{
  "num_attention_heads": 12,
  "num_key_value_heads": 6,
  "norm_eps": 1e-06,
  "tie_word_embeddings": "early",
  "init_std_qkv": 0.0229,
  "weight_decay": 0.0,
  "batch_tokens": [32768, 65536, 98304],
  "doc_mask": true,
  "dataset": "wikipedia_en"
}
Each number is 128 + 24 x the weight over its row's rms, rounded and kept within 0 to 255. Layers, rows and columns count from 0. Numbers have three digits each. The size before them is the row's rms in percent of the matrix's.

# up: layer 2 MLP up, 2560x512, rms 0.0328, rows 1484-1508, columns 384-511
# down: layer 2 MLP down (transposed), 2560x512, rms 0.0328, rows 1484-1507, columns 384-511
up1484 093:122092162136141130109115106108130111109136130086158132160152171157109126129090123150087108133141125141120088119182118103146135120159148144126126186117124077142098136123166075116131078164107137119129096135054129098155101105133127173116124131152136130139115129117109183140130086165146140132130138120082149121111167118095086105090179128111135104098129158153102072133137115160129179126143
down1484 094:147120160110125120103125093083111109127157133125130163114120142172092136106116125096139106069151130155137137129128128124096124131127147134078105089143087096132141154151151180127136109138124121121074145107074158085139109145108124110087114170156127138101108120110115106127125133130141144174166146115160156144123152123127146130104145119122133144146121138136152084109117114141121134138094
up1485 138:130129085164109132105112148139128134113126077147102147106121134124106155124136094162119110126102123140179089136128111086173154128124134123101121124139145123139155156125080158152103113084123132144123125097110131084136127162145157130128134162169128166125125137106117131084151080161098089147077141156144115094100123147112152109172114152103149116098093144124118134132158139127125140158148
down1485 118:168142117137111175154124127129121133125138088145159167135134125092143146112129088153146151139104116124137145117116136124136140129101146108152143119071128116142171163123123130088065130145130123158132142108105128166117083113124136122148093146145131124138114129137139119115111131139115109152105135148137146094082142137136123129147107163127126148129121132137094158150146133105167141102124
up1486 124:117124111091153118126127145132107138105074101147126112139109146132130143175107135082098074159132100130138156093104143152126157111103144136103132146150141125112112139112123086150085131121141114121144097134105111118131113128135123165096118117106159168101161109140165098137151102122130144106126135097139076140097121126132122173141160158100135106161161108119128141152109075114181145134062
down1486 120:166094144166136140091121118144156116127118136135139155173142157131123092168140052111161141117151123098159095109147127087136146183107136116132147114159112128135136123095122184141124129106155141118171111104153110095148135146137075119118162130099092189155143130148147122152133144152132139143143136129159163118097165150125121100118086157134116140143098119115114139128163166117187104107118
up1487 098:129105117145119129165124115152108144113187133112136138134149133157086109157117119136158130109118099099082142128107134127099166129125149135160122150106102097108150100112128150110124132158147085092161124139119093113123118151127115118139142120092099111116154109113115117104147140116151174078133117099109132188139089135123121148142103125168175115152126138150136140129118106174115109084082
down1487 095:126125142133127096111133172136119143154191115141156130113138102140116135168139117112167112152131130147095132125105128090154105141149138119145133134142097131141154098131121132162089109169125135144113148105152138114133137095166108110150123124142162136158106118134156109153110098136081132116176105165110152126122135143105155138144099154134128130131101148122130136119136142149071163118122
up1488 093:159099180071154154100113071130135142092105047110156135104148124094146107106119136123110149126128098128133129149096128152121130114115124157119146095155157099141123139167152147158102125146112121128164135077112105180082121140143162112175124182135152121102132111136125148154113134151130132103133161118128149101160083127078131129139144148101125120116132126108090140131161144129140138125099
down1488 083:144111142149146145170109122112157124088174146117100115113117127129146131147126118141096160145125123156111140133135134082092112146096122172123116084117128108121116133145147129139158133121133140112113145089094139095125148100120142090114123110097094130115130149156146128106146149151157140128103138133140153138131186151103104119101113134169132134136141112127105151152090102131152098129151
up1489 049:162130111173127097123156109152152130141116099123121139130124146131124132136132119119150121105166095123128143114148139092153160159124108095111148128140109133138138110112151138106149113118115136123103150133111143111130117119150124122135150134142129132126130128106110120128166142139116147134116127130114157151167144127165140116139124100146122132132134133117136098112132091159116130121125
down1489 036:137110128149136097124128112145136116157118081125132136112107149117102127124115106092125110142149114102129110122132155096160127132127146108107115127130132134125127084142132149087122103123121125120109114148168149127120125121129141133138133136119108131140132151127129100141133134132124121100118115145139138124143150124184112130142111127150121156116155157115122119131156116123135111155115
up1490 093:137132156139084095125142138138131121146105132138133148112133169095115089145143167096181158190146106130163146129150107142145112093183104084121160158126103132087094121121192132131110119153120129099122151141154130136147116137105126148157173181163121112138164118100093138145100097113130136124136131106152167149151100131094126121140148135157137149121110173125163127085118130145119110151125
down1490 098:147180104164104133118081159115139142179085163174100133116110099110151129132114199144115130120105120113121130145137162145093153115130130106110109137129119130171080097114113149154094113089108119124143115123137159149132125143130091153126153144183127114150164132068106120148132105130147177131113129104164116126174151144127120138113128161137124139101141112126155153099115115130187091095121
up1491 122:101081139138138138126072109100157141132116151148204174164109144141130102118093108128186122124157135115106164166108142092110082098188145155162113147136102127096092102117123134119137110132120125188101152122128151105119139124143121142109128166137146116167089125150119127118141131128134110125111126157091136150165105087161146150100137136108098180110078144180149122098070194155138150115090
down1491 118:120114093120114110108083078110102140141112131109160141114128148147145122140133154158128093128172096096127157105117090142154126084139154107131134157158115161162052130135112155092157106123097101147097127122138144155154130127096118150112113146122116086156079152130107085124160118119130134106148138126145115089127156097107142143097115112108089148107117147108208140154122113112129135157093
up1492 107:109121110107122139147137110151155141161134143115121132135069136133054133137127089128100132116137177171123124109131090114106132136072164125089132147145146123105205071105174166129111113145132168151132106116101150104156136111135112141110117113130100109157119124152127121116118171142132122126128147165163112095105134094093105136144131083130111138121148114112108111127114117151116097186176
down1492 112:141096140091164141155122126176161141105171138132137104111111103150129159119147089126119190137131144168107107096148146162125108138157158129152108104084091137106156127162101083121145133104138154130135128167106093164141106125129114167156132100136127119128143149100105108116110162095145151165141134126151124145083098137115130114116119087132130124143146113133145103162139168145147145112120
up1493 092:148151100092136120115116143160149125106152132152151154141119103087120156168088162134156120133115131136156085116133160133135087149164099143118105132097118112082130110142120117121141119166091109162118194156140147158130113131097184086110128159130141121118131121090141119117134152091159188114119137140122130157151153144145172109116100123111188168143153133129104071148147161137114142096184
down1493 089:134119175152144145106132097116124125109145121101108142110175104096139149121078124143162124125131145178128109072111126103126139117136148157169132142139101096104128105126132155131142124193130118092114128077138152167113082095160127124172118121111150148156153098150095133165147133151120107151117116146092154136136154123117115110148133139156139153110126132127129138141148147092121113106150
up1494 113:089111096133172168148093152185113093110108105121158110104077141126101129115117103128119124107164121099095124113094127123117156099121143128122130107159124123142150156155118108164153099102119102122146115126130083096132115110111177090128158156110110132093097149128139122136141111127142141156089123118129134117116142115160105122169147139124124146113131162088111114155088106134121127096137
down1494 111:106121118130152127131143143097146081144124114102138142151118120112116098095132171168143139084186125113114133106134158119135132068156141117125101172144120128114161164087158107149149121096150125118092136123090123122099133074116134118143169114120112126141138135120151150154138137131105114126180079120145145133077089170157151127123124147104133112142089164135117152132097106146131136123141
up1495 110:079096138098111116151148142162133114166135137118132153154077089123146132091133121176055155145148168126163141148148133149156159110114112124112135089114097124144153102105123115100076151129131139110110153148115127152139109135137129154148125091100198131100109088109134126133092132112120121107094149082126110184122121094125177158155132121080130116116135170112126146188117096136163135161092
down1495 109:133099107155132165121108101132117092128104169118072081111136166109106137145126070136136153104142164130103130135119111085122092168103134103144159123097128121086148139135149108137132103105114154165097099135168128095120168113097083106132130124117114138125151126122122114193137137101140133163126139139135162090105153114099105127133138140121115098145118104131141130153129102115138114154142
up1496 108:110123103146137132114168130133124129110144146144152097136123125170102122126102102126109143164140161139130073124146129160111108122103135118152160122162144112136128142151117110147174055131117104156150100108137096139117142172163113118116126126141136131151152209154124099118125170118128144124160109127109136124130142112110117131112159085080102151164149182119134135135139144133109115096121
down1496 117:092075140136134135134173108120132119105182117153125142107118123151128118133137142075132159117125138119135101081150133089128134143184152138145118129110129107154121127159168102096148092104131108142099126124108119074104142166156111142133118125157126132173096097168156094133159132075144107107165071144109115127112161112128153126113155102134117126143095127144120124148132135115131138111112
up1497 111:104116189129135130120174089169087125138111136116100126133103114123104103128088147126059121144127152144178161128112158173163104140162105096121149139110133104129140161131110105153095114111139120104116138108090153140155151149176090134100105127154156122137078102153105162125129150104145161119120113106158146176114122128151160133156150140091128096104165126109133106132132133160099126122122
down1497 103:109146148092099158141151123117115088154081084097129141110149194134138104159109139113127125145178104096156149087121091140145118102114123129103136123045139134160130138093139106173164163103125152168090128206127148124100134157144092111145123141134120129134116137107133105147119143148119113105140098076152131102087148141102108138110140141130159170131165125172117146161105127129134117155129
up1498 096:118137150137152147138130127112133111134092122140119146100147153130114147175133129153147155165133088123156123112132101069155076105143110112117122137148095141093204125140090135147144120152115143132138182176137091113130130130116085139093107131107153169149111116147131107119081140103119115190169117145096104141097169103127148102167139138127179114154145128110118131136087149120149153082130
down1498 090:100133140150126144120198123121129118137136143121114081102149138134156141083103103128177102143160139136151098150121134123126144133169109156128148110088109144128155137128098172133119142134134145120159113134135105099106168128149130148172131126135089151168105122161093137144140110152147131166169114145159109124131176081119138084147097136137170099155111126152093158208118134118107147145110
up1499 064:138109053126086116129130134149162049114151145112153152081163142156106182114104119139122139142130095149099143125118144152152145139130107164138108121149143092113075124109121124096146116137135126112087132149115119115151145141116110127097157152158149156155180171136081105138121152109121086126144126157103138129142162116126102143113150153144111138116180120123143156090131131102105171140163
down1499 078:076127096136121122138116108144131107124111136095151113141145159107149133126104150119094164088137154103106118151135125125135136157129116127132102107118162110122122107167129182110130118108166102097109144137123154171103129129106127114112130147181177140136150138129082101142159134140155051125138128141112146092141130125167112154105165117153116111131148097146109150130137132143054108148110
up1500 108:140157138130131159124130113129121152127149137113140133162076120175116092134134109147070126141118114143143158110154121116151162146121094120089113144085150118114082159121092131077106127103120145102109143202095143169141116116085093130117130122147141137115142067084143136120114136147127173109143104147120093139150122164134119105099138166111112130131143167124107112105111096125154126129140
down1500 103:149125091167113156144175137130073163131105130103117123148092170120151127123120128137101157171110087139090118154159128067127215061118155103131115113125142111126143172159108158095127116166113105104123152157120124162145120143113100044119120124136086120113127177110117117157149114144140130092149152148159178109144143139098126137136146144111110144131074141138109159161127170116097086147147
up1501 088:091139136134097103126118129094128144126149101160060134142145166131116117141136143061133146098088149120166125133113125124115125140096135110092116124151154156162166130110135147141160111156110131127109130117076146111167124165140152087135198128131122110157126139174129104130110135133161156051127120127093126134090151084119094109148124146131167071135129149161164130126142137127114144106168
down1501 098:114161142113141120138096135099136101102129138133123121128142156154107132132152125028108122104136141128127168154093122151088168116155139081063116092156095183149137107164098168133103125134081126126131115105113132113101120124111131098142132132112114104118145151164097147083109150159165142103176144143159120101094147148134122145130132156103151081170167126136140084126151115130098133151147
up1502 068:097157152135120106139157152120117170081144122137126153120126092168129131140103153149127160107143091094106119159109113123091126127129166096138114100137145122168088100108116122149103161098142133104155159130120134117103146105111152100129118115103112150123069117136115146145138169157143177107132155116114109146168084120102122144129139130130141176082129137111102109118135103158120162112141
down1502 067:165132179144156142135122136137124102119094167124138147161112119153108129149080150111151103108145083107116122169110095116136150155117160147156133126120120079150128137133106147128126149126132160131158123122123145148155093152119121117149129092115128144147097099191110099154129119173150130124127142116155141138140129159135093143138139105118123099127130157117122097155100128137107140129146
up1503 095:094124088109097130149195082103144137104107090104142150110149138161092131102113134096128154171104129150089126109154171116111088124135119187139155131151106132120098136122160149131154159175122142176139174124099132120115119154103138160130126114134169114127117120146106114147085134119117152064126125116083096076109132141117090077099120151138103145096149146120103102146096147109123108141101
down1503 097:122121107142112099161102126112081114138123099129191113108131136133096156136112122139129121158118153078144161142111128143103079140098134162133107101132102129112126117121145127127136118112128108161147169137094140123118131174119125105161113122153139114130128150151139111134130142134112148106133110120119139108111160146149165133080141105114124138115158134136145124133102137137158132124104
up1504 106:107118132151127125139093088154119139067096170101104134120141097169119096109160126096139140102105120173145102150106128116154150155122117177145142179108121161130131125122119118124123148167097098135165147128120081096093137138156098128123134123154114123129137150142066148118136112162089114144155155148099126133134179105113114124117133120143131118143164146189101107143137077131136135088170
down1504 109:158136139138117111169102094150110096147113135107121144142123110117095123093131146125118118082099095169142083148102169095105117130144137128121133119099140162134102137102132130133173105125129074160155118127132085121126143102154133136137110130102100128112123119135109089135144115116132106151147149135105124105162137126122130133072108126151094121111112153154147086113133088139175145128137
up1505 120:076121151075161118112151108131141158120117072174134108136116132126146166080125140146129144118145175146122144157113157158143138149094130151147132107105203158117136139149135095154109145154084144123134142112103154118112150144142145126130072152141124135097126181105147102169142135139112112145132164149116112163135136120116109141103129151129138104107142100129108138132144127084166116116142
down1505 122:117160126137155140175145133135130151117169139154126104119121114133139176091112140126140125101127106124128092113094112141165159099136147128107117135117141134083159095158121107141125140151119120121083124135097146055125136110103132086127090124145105131101120154147131089126133160130081143195064148118155135139136095126083115167112140104172158122121128133119145119134098134115114107123111
up1506 121:088084147122047135100162105117185111127118175108124111082147132170126135113106159115177114118132143164124144158111111126107109138090072106116127128083137124144118148148085124109100144170132134080103121161111120191101087100129127081135115089115083149151112103160115118112165130140122084103140124117135133143166114101175131140134157157123118133117126127114124158118126160125133116151111
down1506 118:120102160117111132163135083151135128148119151153098187118117099093128078151115159106169090148135169139122146126140126154130136154124128142138131141144166162116101112112159124136144155159135123085145131139177149100110125139097132143113146151144174131089161106130120126113136136082109132144130149137158124122134160153133148137174164139109152112114115146165137132141103089102126104121127
up1507 097:140172142134088176132138139164152097086133122139128170154143114117145117141090118132106148140133120108125092125117127154152144143135120144092132141123148198124143129165097145121144150148102129158104135135157151092106108173137117120194136131081096155144112112112151182129128121142131123114102135103146150151161136079103151151155164114146124115130131141122170114110126124190077098112122
down1507 099:105128123115095139113172128103153092109137124088121077160118172081173122139094139131122165130165128154147131122112134109120133106139065114127153096087164129145088111114097114086109123120126104125117090144127142109129140134122119117185115185109113123174112098084152148119126146089159094108134130155135094153124144115132169095159127147088128128130133128125145148110084176164139131121120
up1508 125:084100128116080099092130143107138117113147142174120136143127127156148158062116142158106159110109126157135123124165168111119138134104133136120094086119130120149092111104156133167138140146160142093139146121139119111115153137123162175133104152118081131126128146148141126159126105124167131098141122118112134125149146119110191183148137106128163176113187090135121120130127154143117129136101